{
  "head_dim": 32,
  "intermediate_size": 512,
  "vocab_size": 1431,
  "norm": "rmsnorm",
  "positions": "rope",
  "bias": "none",
  "init_std_o": 0.00557,
  "init_std_up": 0.0284,
  "init_std_down": 0.00341,
  "learning_rate": 0.00247,
  "lr_head": 0.0068,
  "max_grad_norm": 2.0,
  "warmup_steps": 351,
  "decay_shape": "linear",
  "doc_mask": true
}
Each number is 128 + 32 x the weight over the matrix's rms, rounded and kept within 0 to 255. Layers, rows and columns count from 0. Numbers have three digits each.

# gate: layer 8 MLP gate, 512x192, rms 0.0979, rows 264-287, columns 0-191
# up: layer 8 MLP up, 512x192, rms 0.0986, rows 264-287, columns 0-191
# down: layer 8 MLP down (transposed), 512x192, rms 0.0959, rows 264-287, columns 0-191
gate264:176132088138104159130095066208143146103131093104184108149147210160179055131109130106118147089149134139086147067108166103185095146166158113135124166094106134114142124136113130147164146106158135123132167109107090158120114181101102094159191097182106074131138074112112164103126173107090137161174114111131122143107140116182166143138167109133130115086121166163083089098088117185136052176098125148107146155156128065141094188127121125126175130145108143114138133101138074134141113131125161178110147134139105196122117107190114111096092192109076125136123159113125145105141168126100136152
up264:096169129171149150118129096136079107137134173139136135162130115118182089142122143161165131202059151118138125123142144152175078163117128136168196114130160113089071116115165102177158077119125105137079161090127102106113168133070039135121175148121151145119114089110134127084107155121164189148132119161107086158121110117166143090170115118116205092103142121157110116156145137125158150125101065177064122182163134135081113150148137150126164161150113102098098137089151115127139142127158086134132132150116174151095152104131140140126087082077186141138096059121158135134147154114129124171
down264:123122136081097091112096141119102146128166109150115139190154167143189162119163113139101178128104144097090102086141124208134127134093186202159131162134157141142105117106167095117107182110151131128127195146165108164135116122188137093134155123168157169123119097176154160171166115152128107134132166133187155185148142135123134111157177161073076136091145127120156181102141134197121136092109077109105080116102166090191105120100158136155141167150095153089077105086094153145166101153114149140149088124157111125206134116125110147120103145098111123120115128060142141114059140129147124135
gate265:098148102152118135142095129139098142173169095109097141122097085121162063097139112072170083131103117090161076074140109091075150149128088094134151099116136170059089195154138124134128115097104172146102091117186170109138082180134171150154115117095148147127075152050155125127102153148158162111122132128112147120145114079165131171138143138119137143124163126108111152133178123122121121068153152179147148113184135114107101178181089126062150115159114050124096132172149154115095134110096076096153189165124195121078175108111161079085158199131137145116132138089139108114096134106095135135
up265:141118139128105114094115118110157155075125144069112130159111142097157088182198111155129120067126146126165117075096106142097102068135109118140072093118109135049144162082175134065190135125068138073140093080177189189157110119116115148162148132129141134115087128131133096128111133124130106105117158132107122137130120118039105100136145076147116170138058096165137111072135227157146129090114120124130103141097154120135165152096163147055111158107139177148126073093102146137117149191089089160158133198115112114207110144160101155155131136204110156127159128085123145084126092112149131133
down265:114157120103104159114071110137077150120164107124137121147126099060163093128169100137191055130081131122155140103196109107123124123141131089104112129125122134188103162128192086146125147105151097161124124069092162146073163050123100120180123126156109113106091169118168115183147157130145162161184174063113126110133154098163165069177177157118134114159129074093120125102127121101180167123130104144125184120175165091111117129194162047162103161142127138082129110060117187122144126118113125097119110204178137101141176096098135072126119162111147126101109085138169088107081127156193130127
gate266:117109087124132150085120111143119101110064148086135098146144163147127112139105159075172117155165154140126171122095105091142075140122055096151152137133201058123084106162165161115113094120169075150109139131101168134083134134103126094141172168154084161118132099125174067126136163132167142132162072109137122176165121101101133109188123147119043169101172096134135118131101136085142110153124171104115088122123134125107159096105138131085098156067140132111146134079154182130126133155139142099125058142151158155113140139107113095147130158085120164110119102087190105117102102100174139168
up266:126143132078150170127142125111117080142117087058112122203133121126143106095102130158160170140144126141124125121113155140103125165176103102105174163149139182087104092175138047158167084110094113084118069119109142112099143135163178102141112094115109198130119099121179100169124162153156132117134106043127072155145116178137119179148066145102086133154177135139128165135085171114133089112125091154129090127140154171137123132143150146128123098134129058119074133123129126105146130194185128132112149078153154116122156104097153116168091119128167171120136082140142187176150103114143158085
down266:127185154155172079152099144116114151110085098141192094097166102163113115095153087088107141186186108138167107141121116117155138152125088179131126095171174170127095177141140107158183110123100123109106122152137121110096121157133086118126131097141123167133165119124141141162118128162148127088152118144095171155135170121112164196053151147165081057169112066169185156181110113135160136080121191157101174208154113155133129143184131143104155131114119128132105146125127130131141104072109109082145087130142154117108169153141197156177145099089163164104117135095143160133139141123114117140
gate267:127098113142124086154101107124114162088085161182113105125108161161126117084135144075114151186091089107173175138062071119124204128181084117176151097161140136140107121109186141129148122137078219183102136136180167126203093136104174104125150152125116123119155144045139141152137130151130128140148164155095206069193131147109174118109133117180129120139153152117153123158165144150128120109118130174115143159124134144146131087147097120115101140129115112135108044176118099087148113108091133104142164115156112133118153130080166122145178141119131181144106157115111124142149074134140110070
up267:109118128106139053083085200104099131106158169129081133107117100114157137050078145162115168147142127125131135161074120117081114135113109133147104118123118127120157157128100115077071129103104145095120111166155135110108087143169162136118172162159085164135171123137090074124145164128137148187119176122172098112131021091141118190121125091161096140144090138135171157147145174121113123118054105148105145189086094154130187166188118132102157162133137070141124078133099117092141098177171132080169133057141144069109138101089183134204077158144154165152156120101141170072140101148123121133
down267:145140121117136146120101122141106118154118106132192091146122075124174156139168102087100146096120147118165135092120181132155077157134124176131108121091075083082156149153158112085105093134145097085126119099064092132075139127113091077190111098078138122184106095186118175126138108106093116159133088113177116134123128139134032092094076106065169114129095088101096097080104100178210113159152086135176162125109144100114094173099123173134153099132151146083130202119097114134145082185156114164123126113127166110174146141137025148102108136093185089146133081159135113178148126133144177155
gate268:129129093091120088146135159131117181115114091094112132091066161156035045120115102116156055115159088104186122121113091127114121159086120121115095163142157087098161129159107147131150078074113111105071055133181188145113129127187121098134140138104114121146125051151092162108113130235136127170177164185118138094138152074121134139093152115148132177070153142100072116115088108131117142122135111101123149157145134107167130091118101125082184131115092097120122125085111094129115085086215146124096097171142144139115122105119143142171130118128146076140157155179095120159139185119086134105
up268:147108158138162077139096110126092144122161127178111133087127154130117149120109153076168115145153181076164103116121116165129122178114159148121135105078149103120112159127176181126147130083126195167123114158191183125098145168133080137127167166045074141064150111140164161112098178153120106095141113105145088090131140084111122188102160093120140165150139126169143149091102102175131109090141112107148147233084137213162146147135081077126133161164197111109176080163151087119138098075113139092114198104156122114143183118102205116087095138142086164128175097092111165099105145153148128108
down268:096175109095115105105130099123139146170066129149174123118109123179100128052138141137114152178122158090100100123179125072178099180090164174166153106143146106157148124107100189108174094100098168157175160178084113124131137205134144173060122087179116163138193123097169137110105165076172125136132090098152160189108144117128093088203172179183098157171111135149177180144130069098081113104169140103138137183145124147116158148121084131133105109116153167079163109150110178123118084085166076102111112101166142094147150122151161108133109110109100070158142099124158154149109157156137124152
gate269:104182060092128115135135142127110157091095090112130208047162149127138074181100196113100129129118102127186090102133115201099133179129091148169144122115104132138131162169166143113124123082150037124136114123132136201110149109104160123097133158180151170128138112083132122115111139167108163146119099122111136120137147117177103142141139135103108105133146116136135100154067112089083101080166153195124127115101161126087111204215098137102160117143119099096070176111091073129164162134157168126136157132155149151111078142108155083146115123103084172162124186078136130096137132101080120138
up269:142068026089116115122141175145157145060104121106099158121168157190182150098152154153151118097136113136135098133105134132144117143081137144224111165102089124086117106159087183147091155106144059155091172111151134159141125123155134156146114116149168098110115091099150131108133084141095154176114116122119142168133160059152086126096111191117128131089133127045096139139109089131094106087170158093143150108127135136090164170141106134121181114155089184120134105132088148097162153171116174126126181198160143134126117168069152125120141111100101199127073151086121147090179147154104112158
down269:108174135110151142116118115123129145071172099105130180096086072149142113137131194128086116105073120140172098127141091103082128054122125241199048127111117115129171162131121144108133133151203161153136122099166163135179145134124104131089083153143143126134124124162150110057121145150099117129095105105100174134071126119249104110120194089084124127118134119117120118138101105100119146045159087127110119105093163118065125137135126190112153117103125145113139168125125066131133132152083111154094134118117111080129125171079144127128122197170116162111110117096140094131119171152129149088
gate270:168166115196093087106123142174140121141096157141137088067094214157176146099141173134081070128122122125183113140128137113127082081150074133139118140150129105146082120216098105109098149076086135123141108125152120128138072102114179052144154158139111106141133085071124114088140119173145120111164157119111108143123174060181154152142132056183093127068093096140100126133121115189126121121169143153141120120170131117138117157123084171102112105123145100117142149102139139108106128150176139114143179130172149169134146100162150106152153162079170104135163117120130158174116118135131135085
up270:144126150094131111188123102133151158142078122128096100079151173145136153109106078180128091164104108115176130138124123114127149155089083131168147166163143169106106122152165078150080126121110193093109096101166088101126148117139180127108127100079191132152074193102110102070170156130133159099107161129119144129052164102138159136116111108107091121066087098117090060116103138108090131141164113083175166135111194119143130063124128102137165062082142119162147159095085147130151087088128129088156186170130141127076104100107111112147178168108116068125195112147107151141123141147109124149
down270:187099187102161137133213073176151111119125089183123131108157140088171124151117077122132118132141185123134180172124168112108166101123125098156150177107073103120167108156099155059090162121081123120102123155133177130150132099135104141159127175118152152145103144095110172135113142064087141170050175119096114077107083136069136104152149131119107098162166146087182142133134073166152138123170139101129125117094072188127092107138084092141129123085119085165107161146080129129099125096111096102163101133064165101101164162121113174135145114134082150103154139126097137075124143126152088136
gate271:135092126146062121094104115200117068116104123182118093171127140136154096159151110164168144144126181138089073110105153145169130137104115114111076107087080120130123118106110112114045166130071129142122105130111087221088070079114134123228143146146174132136094189115068069193106148145152129114137166135084102126181165122108099123109138136161122184107125077132088141181078164147166133154069095079080168165129119170085110096119173102112158123150171119164136146098192134158110070132155064122144143139123153108179113210115143068131116131095159071092082130142148111121119136109065148180
up271:119135132096158081129151165061078155192097089098133091109127125170067101135151178104079120122135104131151148143139221172167099147156111146164143200088119186130158168075134128152168153113137141146125101104069126125135136198124112085113102116156131199128131140137129118107145147105109160145170126076121158130133225158146132147148092136154128164088084106152102146044141182116137134137186152137129139121132191130158138114115096179124153117134166140165149137117093139187133115153105128121113043170112122154083080090160102124176201090153140160163086121180085198106164185082123098128
down271:115149151127150161145139055162124095148126184151175130116080100078171159154115123161088072121120127120096132138118122125079123152144153070073076119125066098153116141174098141150122026179088167192107113150109181136150096148093139132113143141106152162110106075130183129150150137093056111098093120060146120132191118147138118111105152163123152142030198115076196115111125151129134113138085097144076135133154115135166098018146162123123121080084091140113119128165134156123135091157103161165164157122167116087150203132149133132120168143151117123108103097171114155142094161134151040074
gate272:109115141179111094125134148107145152080138152171128104147166133133167086075120172103156079120110134092142116103153050117122109078158145109140165150055095143105128171140121116120156102122121140162174104094102120088210139121093114109125121125137115125157127151091158147152107127136129212155151120092104154144154141124159179104144146144129118106128136128166131120172149101161069130133161147146115095123107147045136092125151115088085169150112195071179147114154125129097192170072098152203140151136115118102122184132143185065132154082105138141130116100067096147153179154072126127120
up272:163091126151167074107083054105129143093112118133170087075161081147115146059078100167113150145104086123125096118139139108159123160084119134130145113190138112114176081109127123158105180137120102117114118146096184132145094107115110170109131106103161116134131105158106162100141104082093173150052170116097110157125142057142083159110133126142101162107106101054098155107138134116141144133168097041091133100173137154134108177155154191147101148133064133120115129144113128248140133141101105150143156144160175165127142120131164162148113105171060132130138124090166164128090162151142143140
down272:140142150120103117127100128154176170111131121115136145125164145073041135123129133099093149064104093179142183156190086146092115107175124063117137158118096090137053114086143104117109103147143146161167212131097150159139110150137144133131071096108117130188126084151200137179150077149111138198105101138176153119154141139194170115150161153133156139184139109140112154047073120083119082133107145122143170151135080122128168128160165192142137103080129135149151138144144088126113153093133120112146148068165165184145152154093125082125144125125122104094150115108141141103153161092141156082
gate273:094161142123122139130140152154145125134144194174161145128161098098106170109159125103130114088161107126129112140143112143123139161101131134177126162098126137178133158137098115170078098115053139166143177100092116134082135156133140151149083169138154146179111133135118135193109100130115061146142097122157135093131183118195151101076149146137137139111177127146074129137076124046123183107143169126173150104196111140116155136203169100088187115113134092156093108128081124151102122100096131117091135126124094161094073115119087129208167125134149139160059131156184131164151109113125149155
up273:158132175127135160169168070091145114115106177113131097161107125155119134111116174114115131061108098126144140162130130113109072151148154141122117161153114145154156104098127083124124085040074099131187127148135095135082168127099096103207149137133119104120109155113191154122074124127109152104112134094142116167111170061151164142126153115109139118096113146168108130063108094156103145082150119154145096102135110132131095160147166176173149166129082068139208122145136116160072106156087125115172143138145081099100127055119158107136144120175114118159112151088178137165154176128177090129
down273:040141097129146100130167157140114115106147138127131150149051066061156126078144078123136155136159139103158145145149104120114149169128141131087107101088091159157156146130154086125090076141136137080108161143147114133156133186119168147142129136118196126107129153131122162160119134154175089117115143106111158148164138170120056138145117138106135166151164134123082087160150144019100151113101168142166142119140158126107141106162081133120184150110109133156064136145051118157052093089131123091110104138145154157174091127117089082092139096148109171121136098139165138104117118140097119119
gate274:134127103169121116117155157151140106141089089117108192130164159144129111158136111108130145067130151079094080168125145144107053143139068143082130128130115131162099173099161156091115142033176126116100097153120149111143153146162137085148075142124104163081136135088074146201074095146104129146104110176142174112115155201128136099086140117140100115167139106052139160170014145110100146120063158119107161120135100075116165205184085092124148132089154117139185121126134138072156135084152172164083114182155112151114109107169126157144120118079093152111132107132151092145118131141151129118
up274:129103112131174144104122122146153106115211100118130143122124114134156132144157135104170159096100079116140136116032130150133130118149085117151122092108157121176081142127153152215154120131134142058075096121114112144160158090168155124141131121139062129115108119148161109111137137157128130112158146106124113127146101159149150159151158168137117091151169181082077117136101095145111120071145114170114136102158122187141179093147122167126115097156189000119132134095170187113106125150158088130159072102177125127142144107137157135194072107111130131091059134106114114128130179163171065137
down274:132114109104183116153120124123096164098079164156107120120105188108222106156141157120106151160184166084135195161111148123118136120116199094148165126154168162207126120130105149112150176177118122163096102187111208119154157080179166133129129138109145125085072079150085119127140096166129110149061085122121160125120102066183091136094095097133170166106160157100123123126071157150161151111146077142140133158114143120139100068104123168146118118101104178147120131072142182084112166139082101157129122123128110115110140131139102121081135174168119162082110149110113190122149084113158147117
gate275:106148092137124088153130159158180127158108189167130097155113140137126163109181135162106125084139137100190113125085151162125203121185141109115187104113152092182061183112075166147180114171172194140113142132100171164101086149164106126126119077201123132199117164096135112110109097171111147143148089181110167037109124148087195103099188100160124149127154131082042181128062098089136149172137131148164170141137093054127140125168084098112085107064111137135036122129096116093141125112116117102096086105066140103127137125134079147162129130140143200112081159120129144148100100092111139098
up275:146136154150117067112038130107067139132169135202119142120148137162153124103106089127102151123085141172137121091128080101105151097126182124181136121161095171157079142189128148141148070097109136154136082175142163105121110078094116134147178094101102173117128070108181154146060153181142137128190156098147103088127120083171196220159162156134170119106112124097132158123117123209116171060128151138133095137079113095121091101141205067112163093137090101153162129108156089127093086155129148180160087139125099156087118124165118045103157092155126135125149160177152092171188159073150103088
down275:024147147144189082125068180094121113135086197110089140152130180144118110133210094105132166134159139130104097132136097083143084116115115054113175125164142094094122125103095099122096169134123126134110105101041113124065126147151148130158114137148118212150164133133108147101169101170082149142119136201142223111141173111135156133127170163163105209119147165116039094096123175058169122162122160105123133162108172165129118086140150148118085136133069109113139080169112089150122159119124138132104111085144143104110178134156155165095138085105123145118084110098168157131112099101156103126
gate276:145139075149095152156110072170100094165115146185118103135163160155091105132166105189115103153115091138126098104154127124168166061140164137204182134108065113142140134100094168159134136123109158129123110168167179128044094116089170058199187130124141111094057146061122118157160168125137113125142064148051127085152130165144161091114111157126170124139193165123123180095118092141093150146131154153083129110049097089100152114165165064118178128088119133087123103090167140113126093109165110153069092181157135180125124102101152071103131129166148135120094155153129114172133082126148138070
up276:169165108069100146099169100145117141139156147193124118165123143123114125140136105097138128177125101114073096165120132112141160140194106136183098164114133094125197070115081099151163173107138174103137135145153179125144123096141105120136128108165082103092101189092131123146142128155148050114186101113058138119043109119099093106092104142202111112149201174099172183124119140144107160150157125146086061135119164072152164151201053125140098101123136126108116091140156111108124145155131158143100114166140136185079109142124092091104152104084110116098109192143087076130157097129151123047
down276:109101158124110104131113110105090138128084097113142110133147133179103101120090176070105078174149133144121166106200109124097150156188181212140123164120166076152083083128092119139141124141171138115179140128081095130148085126138170128088133134111207140130087169107087144191127112148133091063152153175117166143127138102144115113108149204187160155161133129111131097120123125157133172154154118102134152098087132062090126114111067204129110121131191131100113181116148148138160128166136155099102074116083159119119172169114146138154137092161126128126196151140163166099114134162147164115
gate277:157121116179078089132169161156169044150119163125179101122082135099097124115132142089087070079205110138121137147129145116141156141175107121153164135153126136154116118184165143115126131113141169119148139128038131153084107077170139115145141173148101144149147077130176143146138130187101132114191070095162074098110085098134108097143122133160089184119144096076083147110122117101154100152152151118137153101130115045215108098110123146141105172140116137120127120178154142148126149087189138136112074086178117110113112159224105109110126148114120128193138121186112091146195136080115181114
up277:143123148197092128137118153146092059125136158131187159090117074103099196159151114118134111086170123117105174076200086144111190144162111114120175085125106188171133117121142150055167140145121140197138140146120145160094079038190183118134168224127127146093105047142196159180100110157150066073170101129107077093120069114161119152145048125148119158148146134080122148142085063138147066098090104099112130098128104090195120114131159110097089164157147113167111142103095117135092108145209108142149088092135165076120118157164116093132107116112114151160159121161155102178135084075137119083
down277:112154119124131104152139144118131073139097215130141114133163109079169156084138128078162110116126120107115157125093168100133131155098127212108123157145138094145075078154169105067097096112123129168174105103134202113150119173196146122116101132163113134148103144154166104148138074136078140079147117102142148106095105072084078086135135104071132064173066133072092149142104132100156086148102122098120164132064156094135061211056106155127083187052075107130152160160224120107161097151154119142146123139131158087127157128158112098109164166124153027125167123148170070134112156116109156153
gate278:108157116166096091142118169136062100142087084165137107141117121131113140106110168188164053055181140096153114093126171153106113149120123124152098089165089161101152147153144132109112092172147110088095143150143160137108103121123127125100124162101058082218126127152068137143148136109081109139133053081081089144107187138128170105149098133151089072134168089182096161197153123146117138100105128091123205164126141180185156129113074150109102083080130139074112155136145162112084156122103171123120121130235130137193083135133155063098149162124125106155075129095132163150167148097108122143
up278:091124114155108092139097141113120151143123089138175120091166092100141125135114148088126097112139239139144112104128083092074146101161089092100161158142115146135060142128110098096127132087148149093139070181104148147183140184131114126163039146123159153145162145076080128162184080146179187137177133141100093142077094141137093195119105059117087169103122180174155198077127142107127108096095096137174117086093132129157103158170105141109170168131167075104070110068136128099192087101107102058156078157106066107085148131093102139117177143144116096121140115137143100094120080122170137112
down278:114121094190170120136115191132112109140151128159115166137151120097061105127120164135092171132160117126120121048143165151132117181143172081090127182135145168160102108129098167100145107147121148107083119103111077174082117158130155125076130175118161097101134147103077146196043146092161162115096174158119083123094147127155153142130048131132126142142085088212136118161098123113144139146116079130112130040128077147115136182132115152086137121158107125124080084079137113136223061121117162060087092093133146148127193119130100110172084161134178174133088116154136093063161150119100131114
gate279:146099103124155158094105148163134172169211108124134146142147164142158099070199107100160139139100102148135116091101118131156102125135183124154145131156109081135156172141074117105132102091209116148105125144164171146110133156156149053141136134189107173074146133157142131186146136182104123152139157046188182113168143153180102158110127142095076179136159145081093126092174127134172190106064077123096098128185178123119108123170123169084149111184106095138087113168133188134113118126183109114126183098143148135126182125115097186090112150087092170116152094112112134151168129119109128146
up279:151105147146133102113144131121103136135085136185142158048126125113093123199142142123101115104095100184114151116160075108044135091138139126079119143151103183115148079128082158143114111159125170132142129110099098129154071095123204136115128153106125205152140186146171125117112085141167112154108112117132107096142104142157132189138095139167174131117110133069131105129129174121141140119128109141093121154140129118098078137134160161130099122160126134202150077127065132108145130082133109095132124101140139096156129108144113110172174172176135150175147190095133130170099111163172095029
down279:140120173108131167095179100118167158163120090106163126119037156155117114126148162105104183123168121116189120107082172202109059102155108121123116080144140139111132096153109137113145101127171128140144113154108131089133150087100107065076144172150135145171150087096151110096187117128094103101126108152195156162119102162137093083135096067110146111096143082122175112146142141088125144124048118111112140120127074133125129174101127154094133106123142142100188118143113035198125173187161102170158070173118166148128094092107113070201098120130116078144144189112132127160135152115153123150
gate280:096146120158141194072129050146133069116160068167147119136141135173073137126122127090136112097144147117139076102150104102104134146123077124107164112146087124160134119124137143116177116122126112171145148125071127118110122186129154153110133168108076169145184172131100187128128183140121098191130031141159131146125145161128154111176167135179118085140131177135095158098118126114119152098115101119142119175134138118122133147134153114135113150123095115142109137073086175123131149120176153184098092147121096128120093160090114160115127102125126155125102098123119102105105146119108107093
up280:149131095085119069138116174096159135131099129101126137181151147102150087149177098162141096147158131099149183143075148135130143053128081101153127170152101126126139114185138146121143175142147129132148146104148127170137139115139085094164149076103177086140060132125149126147155061108153124080105164149133155154107059119099076096117097141129127143147140123137127109170112145123143131149104093174113112114133138106114132143099100129148133199134150147106115144141152099115139148136084153098137140163104137112155155105153126112110115144156115142107189092187113118121151087112108186156
down280:159164171163149171144135081170147129147163132171148160134118168164117131146110129120104108113114103185101141114146097101126083170159113042109112103082109153127165100129103131131171130097113101115098073125091115129171180126151143096135145194138089128100158140129137108101126185134141131153111105138154137188113186150158203127129155095151156109133183145138118163125086100131113133114141125151138144156138125135148152132142166116138131135123138114097131119126107130094075172109142169155145152104133120171075099140080113163157086075130110144112126139101145093151116170131120116119
gate281:116120053119104130150144116194158107101123073125133142102066099095170116118106131109108131098102083105121103118137108091117152165141108103120109082118163088145177145137110129108075126122154114102105191112091091126108097180104098138065107131149133107127136083102125168123086114106155180113169172185113128156111094121106076105102151154152155146099084136167114137134156066131104094117141149178165138130162142086134100122164135101160157062177048127076107095101112126122095125073104153170105122156140155121111205132120149130105065153117099090161130104112141117134176128137085117132
up281:028161078177131164043111090210091070117160135156088160136067089080139128154142122171124133116080130147146137151159109127117125126135177105136158094072106109125097131136151136156146119136116131138151165116160109065089169099080141154152109105143189153130081094167147099165142074164097147141113121186115145123155145126164122080113145112109151136097121141077130157135109094083082180192126136103084137121192128122102138130102131095152133118128106091063116168157138148141081083127142096130075115155048157104110153127178136140088121107127153162120070079121177096132119145144108106154
down281:158147191114140129152140145051099131140084185122149147114165145166123088101134149132063149099143129163147143114119157185103163147072116168190103108198097139095132108136090167136165151059174130086152091132122139160141144088148144131166083171128082083147120123085152139126160165084116132155138126125182117122118124125142168174174146117089114126137093152183104140155145151169134123085105076097077050127123111157126128166121120156132125158124132112105073097098132098103122170159157071081142118063162053143108093136140109091139146139116070162131148120164140159123174162119086092170
gate282:165100137179077128182184132143135112166164107135143161088125086138172111093218142132107089089066151081117113143069118096115127159119102093096132144137153090150100080184107071116126128111090077125106145075069117208113184143075080167120104122120127109197139108149126138208159105142060045186139115105076099136124170119126066111129168133176082161068180052109105148227055100100149123136105116131133116129149170082161140136130168174095115127165126138104110117159139105097179168060129109141101164137134107141115076143120149147154074141073198099130108120059137118142123133166115205151
up282:145110148117175118167092172125115131125127100087107116138103106136103128179102124074127158121082167139171156129075229114172128100174128130144164151166108103131140141131140167130119113079097076136101125138168184130138140109227101126107135135135124087110149084150138172124111123230116106115205128183162121144165140162129116098086116116099156103182091144117155185099127116172188125128136176157100173147087156074149201111188158165098108135140080144143114175097074098172195134166141141162101097114081076165113117153138071121165062139114086140094139108179149070133143180156121117189
down282:099131124150174128107134160091113116065148141228114102125228111113138127142146097151137047128133101161189109108086166125101158154130128115126093069124078056137161129076119187075145070102087143139091129169121135114108101160106118149130166113118075199119147189073123166154091066103140189091114162164126113113149113106106075155100098125167163129191133176112095155132170163106100138108146115088175124123143107129165088049143129079157150155152144101172114086102109090138177091143113178094138129098151061074085128155126150154063145184126103132146173148147085154081059103147121131054
gate283:123121094145127080105135079139166196121118130081118141106116097103087165180164118129127105142132109133166161136134070114127102126172179129153139113114124128120130140160110162111150181187156098093106078104131152178154111167124074125117157160159129121150186158147086169160131148149164131162110141096113105166167118149142144120123098107182171157120134141199141110083153133107156127113160122154124144079146175110137189119087066169103092134124101140123103136124150145113075133161061095146062179099107113111189082148096084123093143167129145093101108076121106135141114077122149173102
up283:139148128116141129102182143174173142124149131120092127125146165151085140141120139173098107140130187059129117147090137100107069150164105135123149140139108132121155147166169122058171094054161119146166096092146100128107086167110139147102118190121091110172222120129175134049142150162115177174084093103145124126075192150107150128148110106080186076119143166123134100067106128133121116143094127179196168125135156189169141109131160135143138138079145113143118153105155132175106135191195136154172115168127159150141092142066122121090145121082120105151146075109154177148119181126135138106
down283:114203146107122133142136126156119131121121188177116149121039149130099148140086163130188081135110101093088083130115114130134089172124157136138117172165103065153050114072167132173176081143145098159069097118097125156136126154112130155093100195132137148123147132131154151141146077155160114176117141137165151151116171092100133168113086133121099151118116076118101151091184192081089079180078149102158103137148120155071110124126124135178062134053145128155093189091073080166162131137103145135152129175156067148154122108104176198124137073107111119109134089107120124108097157129140114129
gate284:149116097097132145149138061109129139158128132094099088093149183113080097095155111131135109142115153102145151144131100128167121154128190109150205131151066128122137164103104172143145160158168091117102129175141123090048111143119137073134176086090144107119156092162098095099140106118109141086204107089141111130188118084087130114015139102120120163120122196151130101126170126128119144121136179131112134104086154109133101173120112106122157168161121171050110132091118155124147083107154138095120104083114135143150151089107135111132126103144156095126124185106064140184138108149057126146
up284:152145088138116182124102108137140100128077103109132157169141110128132111115104117079063169161114091100171144134141123141129134094124138149161152119107142138102174099133125135126139094089138123122167083105144171130105115077104058133088158138186181087113106149152062192140100156152172117163099156145132053127140128142124089102107123167135175161103109167156138152078129173148153105159199097095149182137189182137115151147152116122089107122126062158165118149134177090128151124103115106209086140072079121139092114163137154090046083135156125091119127141084146146103157093086096153142
down284:108111083156090092147131184099081104127186168108116157087107134146123151088054108126155160138131101136097113078072084178168156135132118112136131092136112122168158131153148160156060123132120145164180151139121171080112138113147126112113114139079101157190131147102132109127080148119138092092142158119184101122122106140145103119093150084132160141116082096118113121118104118175118060146084081092054167123138119107103157119087113111112092102120189072193130140147138165148157136146111140153143143167084121164111143119135107177167133140140120137191109091136141057188058076188153150089
gate285:118148151108154091141176147134197112117106188111126095121123103207093065101164123143148196122085174127121146152169059156133161135157087124133189101147120118145112131099132126050081137136164176080085177149118157102032114136091174104145127139155138181172141126142123130185051120111081089113121128086160157109128147113099129132169143149172156069139165115102166163143114111095128100103132126166118119152090124154078159159151170157133151128134138125163079090125096096102098127115162147121093129095190090153123145098117157113131118205081104106119182101092133190126125114113128176125
up285:096154163157155058109112163133115095144162124138105164124130161153123121177100185151179120118116117125157144123139132140101150124145097139145174089111030174146123033125117138123110080160120117152170132144109105148089132144026093143107071130121120147172183106134216129152122141113160138124121133101136139206116093109149149203183119111122163150149166141124114177128110124091168119117080121140115109140142093127129123139102169171142152147105115105150114193102123155146161086221193146129110141131158140118095151140144075156113164052129158093116091114139158097133142117095124120074
down285:075079082114134118141175152151086087117130131102140092163075118185137115094085111175125127114160190101105134065089182097164127145097132160128135155115191146150138169156087158146125135160122074139093133104101108120130103115153120147115137113174183138127178149141133152132137136115124190132148062091109202108180151138117065120223180177097166100133169129128098134142090140210176128141134152122148133142151172162125173174134171127146073143073114158136127121140180154100138154085132118125124087119107149157161121117096097123108108103164151125118120120182082077091123166163144191170
gate286:134137081098118103100127109123103122091125160178124145174104172137048069187135168051133144154072137148144124119115088135075156170111132154137132131178106063109111161118163197135137235147150152130151128121152147114145089146122139121119138132158121174104177166120201104119095139119173114166166093134077162076139135152142152125109166134141110137119190144071163169161128139081124140185142124129108122162134111127111121181130128059127092161125126156148130132100076078108139088099176125136143142082169163129096125140121124105121108113145159155135115162099085141181148096120137134096
up286:129070089137095125107112116140092086134117100179095129083113187088123099166134127115130153174102115081116133102151154121125160144138187145114157111117138135176102137174123117130145161133148184114143153160164122074129071148114169130129145192150138139138158087137179117104156152059130088106157094163100137133119127092107136146103130103093174174132115162070141157181115103122128144163152165115102138171143125148200103158167091053144092117107158193102113167137136139086092083112180123158115072165158159155122106155164137067140113079139128112153116120140141145167123160136141127076
down286:090115147103153110123099153098117162082096119117073102109110180165125100136142099131113107090117150121158119123162130142168106088086116217143113156162109139142097119099109096103134146100134116182106114125111086111144095122111173122109104112145109115098161119094109114165063139145091087136147044169103103107091183110150114101168110112097122068126115123172138178132135170072065101119112134142181097075149124128147135107156103144104119126139158096126154190134125154126135132067084081165113118126168144165109090108121153125139098163120172089132108113209113125144119172151098117133
gate287:156147085180090167141154107153152133110136114129128121103044150165122169140224127158126075077145138114238156100133154131210116099087165099109152129097082119107129132145104123117138164127121134111145139117143155104104118160107136137095130100154155043114109164099069209091128086140086159121114123068164096125086206095152089133153071083132130177123112187091091149135171154156155147133143122183080127090149077115122124172145114216065118133118092165161136130124137166139136132149095138153096103151121179182128136089155163135116124132143119091142051168079107207131161122135145120159
up287:104160166144113156140141146132154158118141126135144087097147146164121187171113124175161177115096116155154156126162134125068195129198173138107115116181117156107111142105160151137091062176209151117137112099110095151055160145134149134164112185109110111128178126095110167142118192124098119089122165123169061089191142144052107092146162158077190099148143121047127124090180116135114119174060093169150118101169141187139081118095144130119141112160117159130109139150216132161048169154178149114144170106140209154150141091125139146083079166146139113100194171143137159133138154130125143096
down287:100155061141091131116072122120132144100145204152137133128097126171054130128080123116161158098110146149123096137161123096118105114091068091055135142129135102117088103122112140144119167143171059134143063140088132086089071143160173149123129123144122107186098219129136109147134128038112149161059106079088060070110118055095104140152083130114100109066027131115097136146121148063129154170171096112072159163183175123150115116138127085153137142149070114123128083161157118083118162120122184094096101138071108095084131145125134111122168096087161141134142087177144067175114141187093080166